config = dict(
    d_model=768,
    head_dim=64,
    norm_eps=1e-05,
    qk_norm=False,
    init_std_down=0.00511,
    decay_shape='linear',
)
Each number is 50 + 10 x the weight over its row's rms, rounded and kept within 0 to 99. Layers, rows and columns count from 0. The size before them is the row's rms in percent of the matrix's.

# layer 4 attention output, 768x768, rms 0.127, rows 180-196, columns 0-191
098:54 31 46 50 47 49 69 64 51 44 55 57 54 65 49 44 49 67 44 73 54 31 51 53 51 68 42 27 41 52 67 56 43 45 53 59 51 40 56 47 47 62 66 58 56 51 33 57 48 57 61 53 38 40 30 46 48 40 60 51 40 34 47 48 39 54 52 39 62 49 54 38 59 51 41 63 40 63 41 55 47 47 59 62 33 54 49 55 26 48 75 40 49 37 45 44 59 60 51 47 45 67 55 57 51 53 35 44 46 31 56 48 52 50 69 50 51 65 45 56 40 31 40 43 54 56 48 54 36 54 50 49 48 57 45 61 51 49 63 64 39 39 54 47 40 68 46 75 42 50 42 57 46 52 74 38 58 54 53 45 54 55 54 37 61 48 61 38 46 42 56 46 65 65 41 64 58 61 31 55 56 56 40 49 56 58 54 50 60 57 58 47
093:45 54 49 43 37 62 39 26 70 62 52 58 56 44 43 40 57 32 53 31 43 49 55 56 46 59 52 50 49 37 40 51 73 59 58 52 45 55 50 54 55 45 35 48 55 44 69 53 39 33 56 49 57 40 38 45 51 51 54 54 42 51 54 47 48 31 45 61 49 48 45 44 66 51 49 51 53 38 65 46 31 54 49 50 58 48 59 52 45 30 59 66 46 39 33 55 75 50 62 29 58 48 51 33 48 59 62 48 57 47 44 73 59 42 58 56 43 65 53 52 50 38 45 43 41 56 40 42 46 43 55 48 43 57 59 60 45 53 44 50 61 58 32 45 40 45 52 57 51 58 59 60 57 53 53 28 57 58 47 45 51 51 48 44 63 44 44 39 52 50 51 64 57 38 60 56 45 24 58 53 62 62 70 48 56 49 52 51 44 49 47 71
096:45 42 61 28 38 44 39 72 42 47 30 46 50 41 55 40 40 62 57 51 61 49 50 59 47 53 47 49 45 53 46 57 44 58 40 51 45 50 41 42 59 51 17 42 40 40 59 41 51 45 56 38 44 49 47 34 39 57 69 54 60 29 57 46 64 53 52 60 51 51 57 56 46 60 44 43 57 62 52 53 46 59 29 64 46 47 47 44 69 28 49 48 48 63 52 45 50 50 49 56 46 46 56 69 49 36 42 53 47 49 51 62 49 44 59 35 48 55 56 33 54 57 36 44 54 32 39 63 62 62 49 38 49 42 51 60 38 62 50 45 67 48 53 46 57 56 57 41 70 57 47 54 46 80 52 39 49 67 47 52 38 40 49 49 43 71 54 47 45 46 49 37 50 43 36 48 59 54 58 60 45 47 40 47 49 46 57 54 52 41 51 48
101:50 53 56 44 31 56 63 49 59 44 48 65 55 58 50 60 51 47 54 55 60 37 50 63 44 53 48 53 57 55 59 61 47 69 53 51 29 39 58 19 41 50 35 41 65 40 46 59 41 45 54 43 45 55 71 48 54 55 34 46 46 40 59 68 54 47 55 55 47 60 53 59 58 52 50 46 47 45 42 67 60 34 40 56 46 66 49 51 52 52 61 32 47 39 47 44 56 47 52 64 55 54 49 45 54 44 45 49 55 59 43 65 56 52 41 55 38 36 41 50 55 59 57 69 63 40 55 57 44 51 52 47 44 65 49 62 54 36 57 46 48 54 36 44 48 34 46 61 53 38 58 54 56 41 40 49 52 35 56 41 48 54 52 51 59 39 46 64 59 62 58 44 52 43 50 37 50 56 54 41 59 56 34 63 49 38 34 93 64 49 32 42
098:43 46 57 55 66 33 44 54 31 56 48 40 59 55 48 65 50 39 60 34 53 41 56 64 55 53 46 44 53 62 65 56 51 58 44 59 47 40 50 57 48 46 36 60 33 38 54 46 48 55 64 55 54 58 63 58 60 57 54 40 51 45 39 49 62 40 64 38 55 60 50 36 45 55 60 44 46 43 46 41 48 40 50 46 47 51 42 48 54 64 53 49 57 33 54 46 41 61 39 56 37 60 51 45 63 48 29 41 66 46 49 45 52 56 37 42 40 54 44 61 24 50 47 57 64 32 41 45 64 48 47 43 58 34 63 62 54 61 57 43 38 43 47 47 43 61 52 41 41 47 66 36 42 44 55 49 69 65 32 56 55 56 42 31 33 59 46 44 48 54 37 59 44 40 41 69 60 59 51 51 67 39 42 40 58 37 43 51 47 47 51 45
101:63 65 50 29 64 44 50 22 59 39 66 44 49 25 39 42 48 41 43 45 62 47 42 65 41 48 34 47 52 46 42 49 55 50 53 47 53 55 38 58 29 45 61 41 69 52 45 55 63 44 56 54 48 60 61 64 36 40 48 38 42 51 56 50 45 51 55 34 44 27 58 53 60 48 41 49 59 64 63 54 36 42 67 70 43 37 56 70 46 47 53 45 56 47 37 46 48 38 61 55 44 55 72 52 66 50 38 40 71 55 57 48 53 56 51 53 59 51 48 53 57 46 60 52 45 37 43 53 62 52 52 39 48 35 52 43 40 36 62 41 53 51 33 48 39 32 46 47 36 75 56 47 45 41 74 62 43 45 28 46 56 43 58 35 44 48 55 40 47 41 55 44 52 52 37 57 59 61 55 43 43 60 48 38 37 64 51 60 53 51 64 63
095:45 58 56 53 51 52 50 45 56 54 51 52 34 74 74 62 41 47 35 49 52 47 57 43 64 58 53 39 62 46 58 47 55 52 52 41 55 60 38 51 39 49 47 43 50 40 28 44 69 46 47 59 35 65 70 58 45 54 45 49 33 42 34 43 42 25 46 41 48 54 55 47 67 56 35 49 45 45 68 43 54 50 63 50 61 39 60 54 59 62 54 47 30 58 41 54 36 58 64 47 54 41 56 48 56 53 57 39 31 46 26 64 52 37 53 45 52 44 44 43 45 58 55 45 66 59 40 49 53 46 69 45 45 55 63 59 59 51 55 58 41 48 42 49 53 43 57 63 58 45 34 46 40 46 52 40 50 43 47 51 48 48 58 54 58 62 50 52 46 40 57 61 38 51 51 44 43 49 51 54 51 32 41 42 52 46 59 60 77 55 35 47
096:53 39 46 57 43 59 60 51 61 56 33 53 48 42 33 59 39 42 47 60 47 52 53 42 39 51 68 29 75 51 68 60 61 37 65 43 43 48 50 50 58 51 52 54 56 68 48 48 43 68 58 59 42 51 43 37 52 66 37 59 47 51 62 40 58 61 53 44 47 44 41 46 53 35 54 34 47 35 39 31 22 50 47 54 43 44 57 65 49 67 40 43 35 52 55 72 58 38 39 68 49 57 53 55 46 38 63 41 45 41 39 66 68 52 50 59 48 54 54 47 50 58 49 40 46 51 53 46 47 56 48 41 44 43 48 42 34 63 57 38 59 40 47 37 43 51 68 52 37 39 48 65 79 56 41 43 58 36 43 41 46 50 43 54 53 54 55 48 42 51 59 53 43 43 61 56 38 64 44 50 51 49 60 55 51 61 48 49 37 60 57 46
098:46 46 46 41 58 54 68 49 52 52 64 57 47 42 46 52 50 43 78 59 49 68 56 46 42 55 50 43 49 65 41 44 44 56 47 43 59 57 41 46 57 54 63 53 73 58 54 36 65 26 60 38 51 44 56 50 56 61 39 61 50 50 52 48 57 47 46 41 55 36 33 56 44 55 47 49 66 43 63 78 49 44 54 47 49 57 48 51 54 50 64 57 64 38 43 42 49 46 55 48 49 33 50 52 59 45 36 47 47 52 52 66 59 53 67 58 54 45 50 54 53 64 71 53 42 51 31 51 51 56 40 46 68 44 43 42 49 17 66 55 52 33 38 59 51 43 41 61 49 58 52 32 50 49 55 58 29 52 62 53 40 29 48 66 50 45 42 39 60 40 46 42 59 30 38 55 36 43 46 57 50 47 46 51 53 47 60 65 46 59 45 59
101:56 50 56 53 55 54 50 51 64 37 55 70 62 45 44 49 52 63 53 63 45 54 46 57 68 55 61 40 52 51 41 39 61 38 64 45 56 57 36 44 50 59 49 69 46 49 47 40 32 46 49 40 47 66 61 59 58 44 39 54 60 53 55 56 44 51 50 55 64 62 39 45 46 51 43 62 53 36 67 64 54 56 66 57 60 41 57 50 30 61 56 53 47 52 52 36 40 63 45 61 47 53 47 47 45 67 49 53 21 50 50 51 48 35 45 72 46 35 62 49 51 43 65 39 37 64 59 40 40 51 42 49 45 40 61 42 46 76 54 40 33 46 45 60 59 65 44 66 47 60 51 62 55 58 40 54 54 49 64 54 56 40 50 66 44 51 47 27 48 42 42 64 63 49 42 40 36 60 55 46 64 58 45 53 50 48 47 56 58 44 52 57
098:37 60 60 47 32 39 53 39 56 61 43 47 37 44 48 43 45 62 54 49 50 51 63 52 47 51 39 48 37 47 47 48 44 57 68 34 45 69 46 55 58 43 51 51 46 55 46 55 42 59 49 48 52 54 46 50 41 42 43 25 66 54 36 46 48 50 54 45 54 53 58 53 61 46 58 59 57 44 36 53 44 44 51 44 45 57 60 33 51 36 41 63 37 55 50 43 62 48 57 84 36 69 64 64 49 62 59 49 58 59 44 35 51 47 40 55 40 56 55 66 29 62 61 45 52 57 51 41 40 65 49 29 38 58 65 57 52 68 48 60 34 56 49 53 48 55 51 59 40 58 48 46 32 57 58 36 51 40 25 55 43 72 55 59 45 58 53 50 57 41 57 40 63 42 70 45 51 56 42 49 64 46 47 57 60 54 55 62 39 56 43 37
102:59 50 49 42 39 54 41 64 55 47 40 45 38 47 56 43 50 46 55 48 57 59 48 40 69 48 41 62 50 58 40 58 64 54 50 60 34 59 73 54 59 65 53 60 49 62 49 44 42 40 43 25 51 53 53 41 43 54 47 56 46 51 46 42 53 56 51 47 47 44 35 41 51 43 43 43 60 46 45 29 47 70 59 40 51 53 37 47 56 53 70 35 49 38 59 43 61 58 51 54 38 71 51 47 60 50 66 39 56 63 46 45 60 57 64 35 72 59 36 34 62 46 31 38 51 51 41 58 63 58 34 43 49 43 46 42 50 63 57 57 42 52 60 47 60 46 54 66 52 49 54 49 56 44 76 39 49 74 57 65 53 41 48 50 62 35 54 47 46 53 44 57 50 48 48 52 39 40 34 47 37 41 65 60 38 55 43 41 59 38 30 53
099:55 54 43 35 43 50 52 45 43 41 43 61 37 45 44 38 42 31 44 61 56 36 46 37 72 54 47 46 36 46 50 55 47 64 40 43 59 50 52 62 37 48 72 42 40 57 51 37 69 52 44 50 46 43 55 59 40 57 29 62 43 46 50 56 50 42 37 40 61 55 58 48 51 59 65 50 53 56 47 36 45 58 51 49 52 55 44 48 53 46 68 45 44 67 56 56 48 29 39 28 54 53 50 49 40 43 55 44 41 57 56 65 40 61 54 42 46 47 33 73 60 64 66 31 55 52 44 41 62 39 49 52 40 44 45 33 51 38 53 56 50 57 65 48 52 43 51 61 42 49 58 52 69 52 48 45 61 52 50 49 51 65 54 49 42 55 31 44 47 69 52 52 39 67 41 44 39 55 75 55 49 31 43 56 57 45 52 41 42 45 52 38
102:68 39 63 42 39 33 55 72 54 61 53 53 37 40 41 48 57 46 31 56 49 62 43 63 70 70 47 61 61 54 58 43 43 33 67 54 58 52 51 50 37 39 35 54 50 31 50 64 58 63 47 58 58 38 42 52 69 54 46 41 47 47 47 34 63 56 58 50 64 46 21 66 22 40 52 43 50 38 62 45 38 53 55 62 44 54 42 54 39 37 52 49 46 53 49 45 45 28 47 51 59 53 45 51 65 52 55 64 58 51 49 56 46 47 48 51 40 53 54 30 42 37 69 28 49 42 57 45 62 55 49 52 28 67 55 54 50 56 61 52 47 57 32 37 57 55 42 40 45 53 35 54 54 35 49 50 56 61 66 46 64 53 52 70 47 42 33 50 62 53 56 46 54 39 66 43 36 44 52 50 63 64 43 51 30 39 68 54 52 44 41 63
103:57 46 65 41 32 45 52 38 50 42 59 63 49 45 55 63 52 41 56 58 61 46 50 45 47 40 58 55 46 36 51 45 56 45 63 51 47 62 57 46 49 65 37 47 40 69 47 42 53 52 53 62 39 47 57 75 40 66 47 41 47 61 44 77 56 38 35 46 69 45 58 41 61 41 45 49 53 42 51 44 47 43 36 42 45 40 60 43 58 56 35 55 50 41 41 35 40 49 22 46 73 53 59 51 66 59 51 60 55 50 49 48 43 49 43 49 40 57 44 51 51 52 61 43 38 51 49 55 62 44 34 58 49 43 46 49 34 54 44 46 64 53 31 64 47 66 32 48 51 63 59 53 44 39 57 53 51 47 58 59 40 60 50 45 43 47 54 48 54 40 53 49 35 54 43 23 56 52 53 53 44 35 54 55 58 44 43 55 49 53 33 42
096:50 47 49 33 45 46 45 44 65 43 52 56 57 51 54 53 44 50 67 25 59 63 47 52 46 56 46 39 39 56 37 64 51 47 48 66 61 59 51 41 56 52 56 32 56 63 59 62 55 57 36 54 60 44 52 44 44 51 47 42 48 45 48 52 49 56 56 69 53 52 54 32 57 51 49 57 54 40 37 36 43 65 49 40 50 52 45 45 57 68 39 63 47 41 50 40 62 49 65 40 41 42 54 53 63 41 52 48 65 56 53 43 56 37 37 53 64 35 61 53 47 52 52 46 53 44 49 55 49 67 42 39 62 68 42 61 51 51 44 54 64 43 39 60 44 25 51 45 49 43 33 52 58 57 43 52 37 55 38 40 52 44 53 63 49 53 58 43 51 53 49 43 42 67 46 50 70 47 51 51 57 62 55 47 56 45 55 44 54 59 42 42
092:51 49 58 60 36 46 48 43 45 53 33 55 52 45 41 55 50 61 43 35 41 51 50 56 54 45 58 50 53 50 38 48 43 57 55 50 44 34 60 65 46 51 34 55 37 76 46 58 45 45 53 52 45 54 55 50 31 45 55 38 33 48 40 41 55 34 50 53 32 50 45 59 63 51 39 48 56 65 44 33 77 57 53 38 42 61 54 44 54 51 33 74 65 44 62 35 49 62 54 42 42 45 44 51 40 60 58 47 54 55 35 55 55 61 55 34 43 43 46 43 43 43 48 44 30 40 47 42 29 55 47 71 53 47 40 41 55 49 53 33 43 51 38 56 56 45 52 35 55 51 56 48 58 44 51 52 35 47 56 60 67 48 44 44 41 46 50 59 50 67 49 33 53 51 53 45 37 58 71 56 58 62 57 40 49 38 46 48 50 45 50 40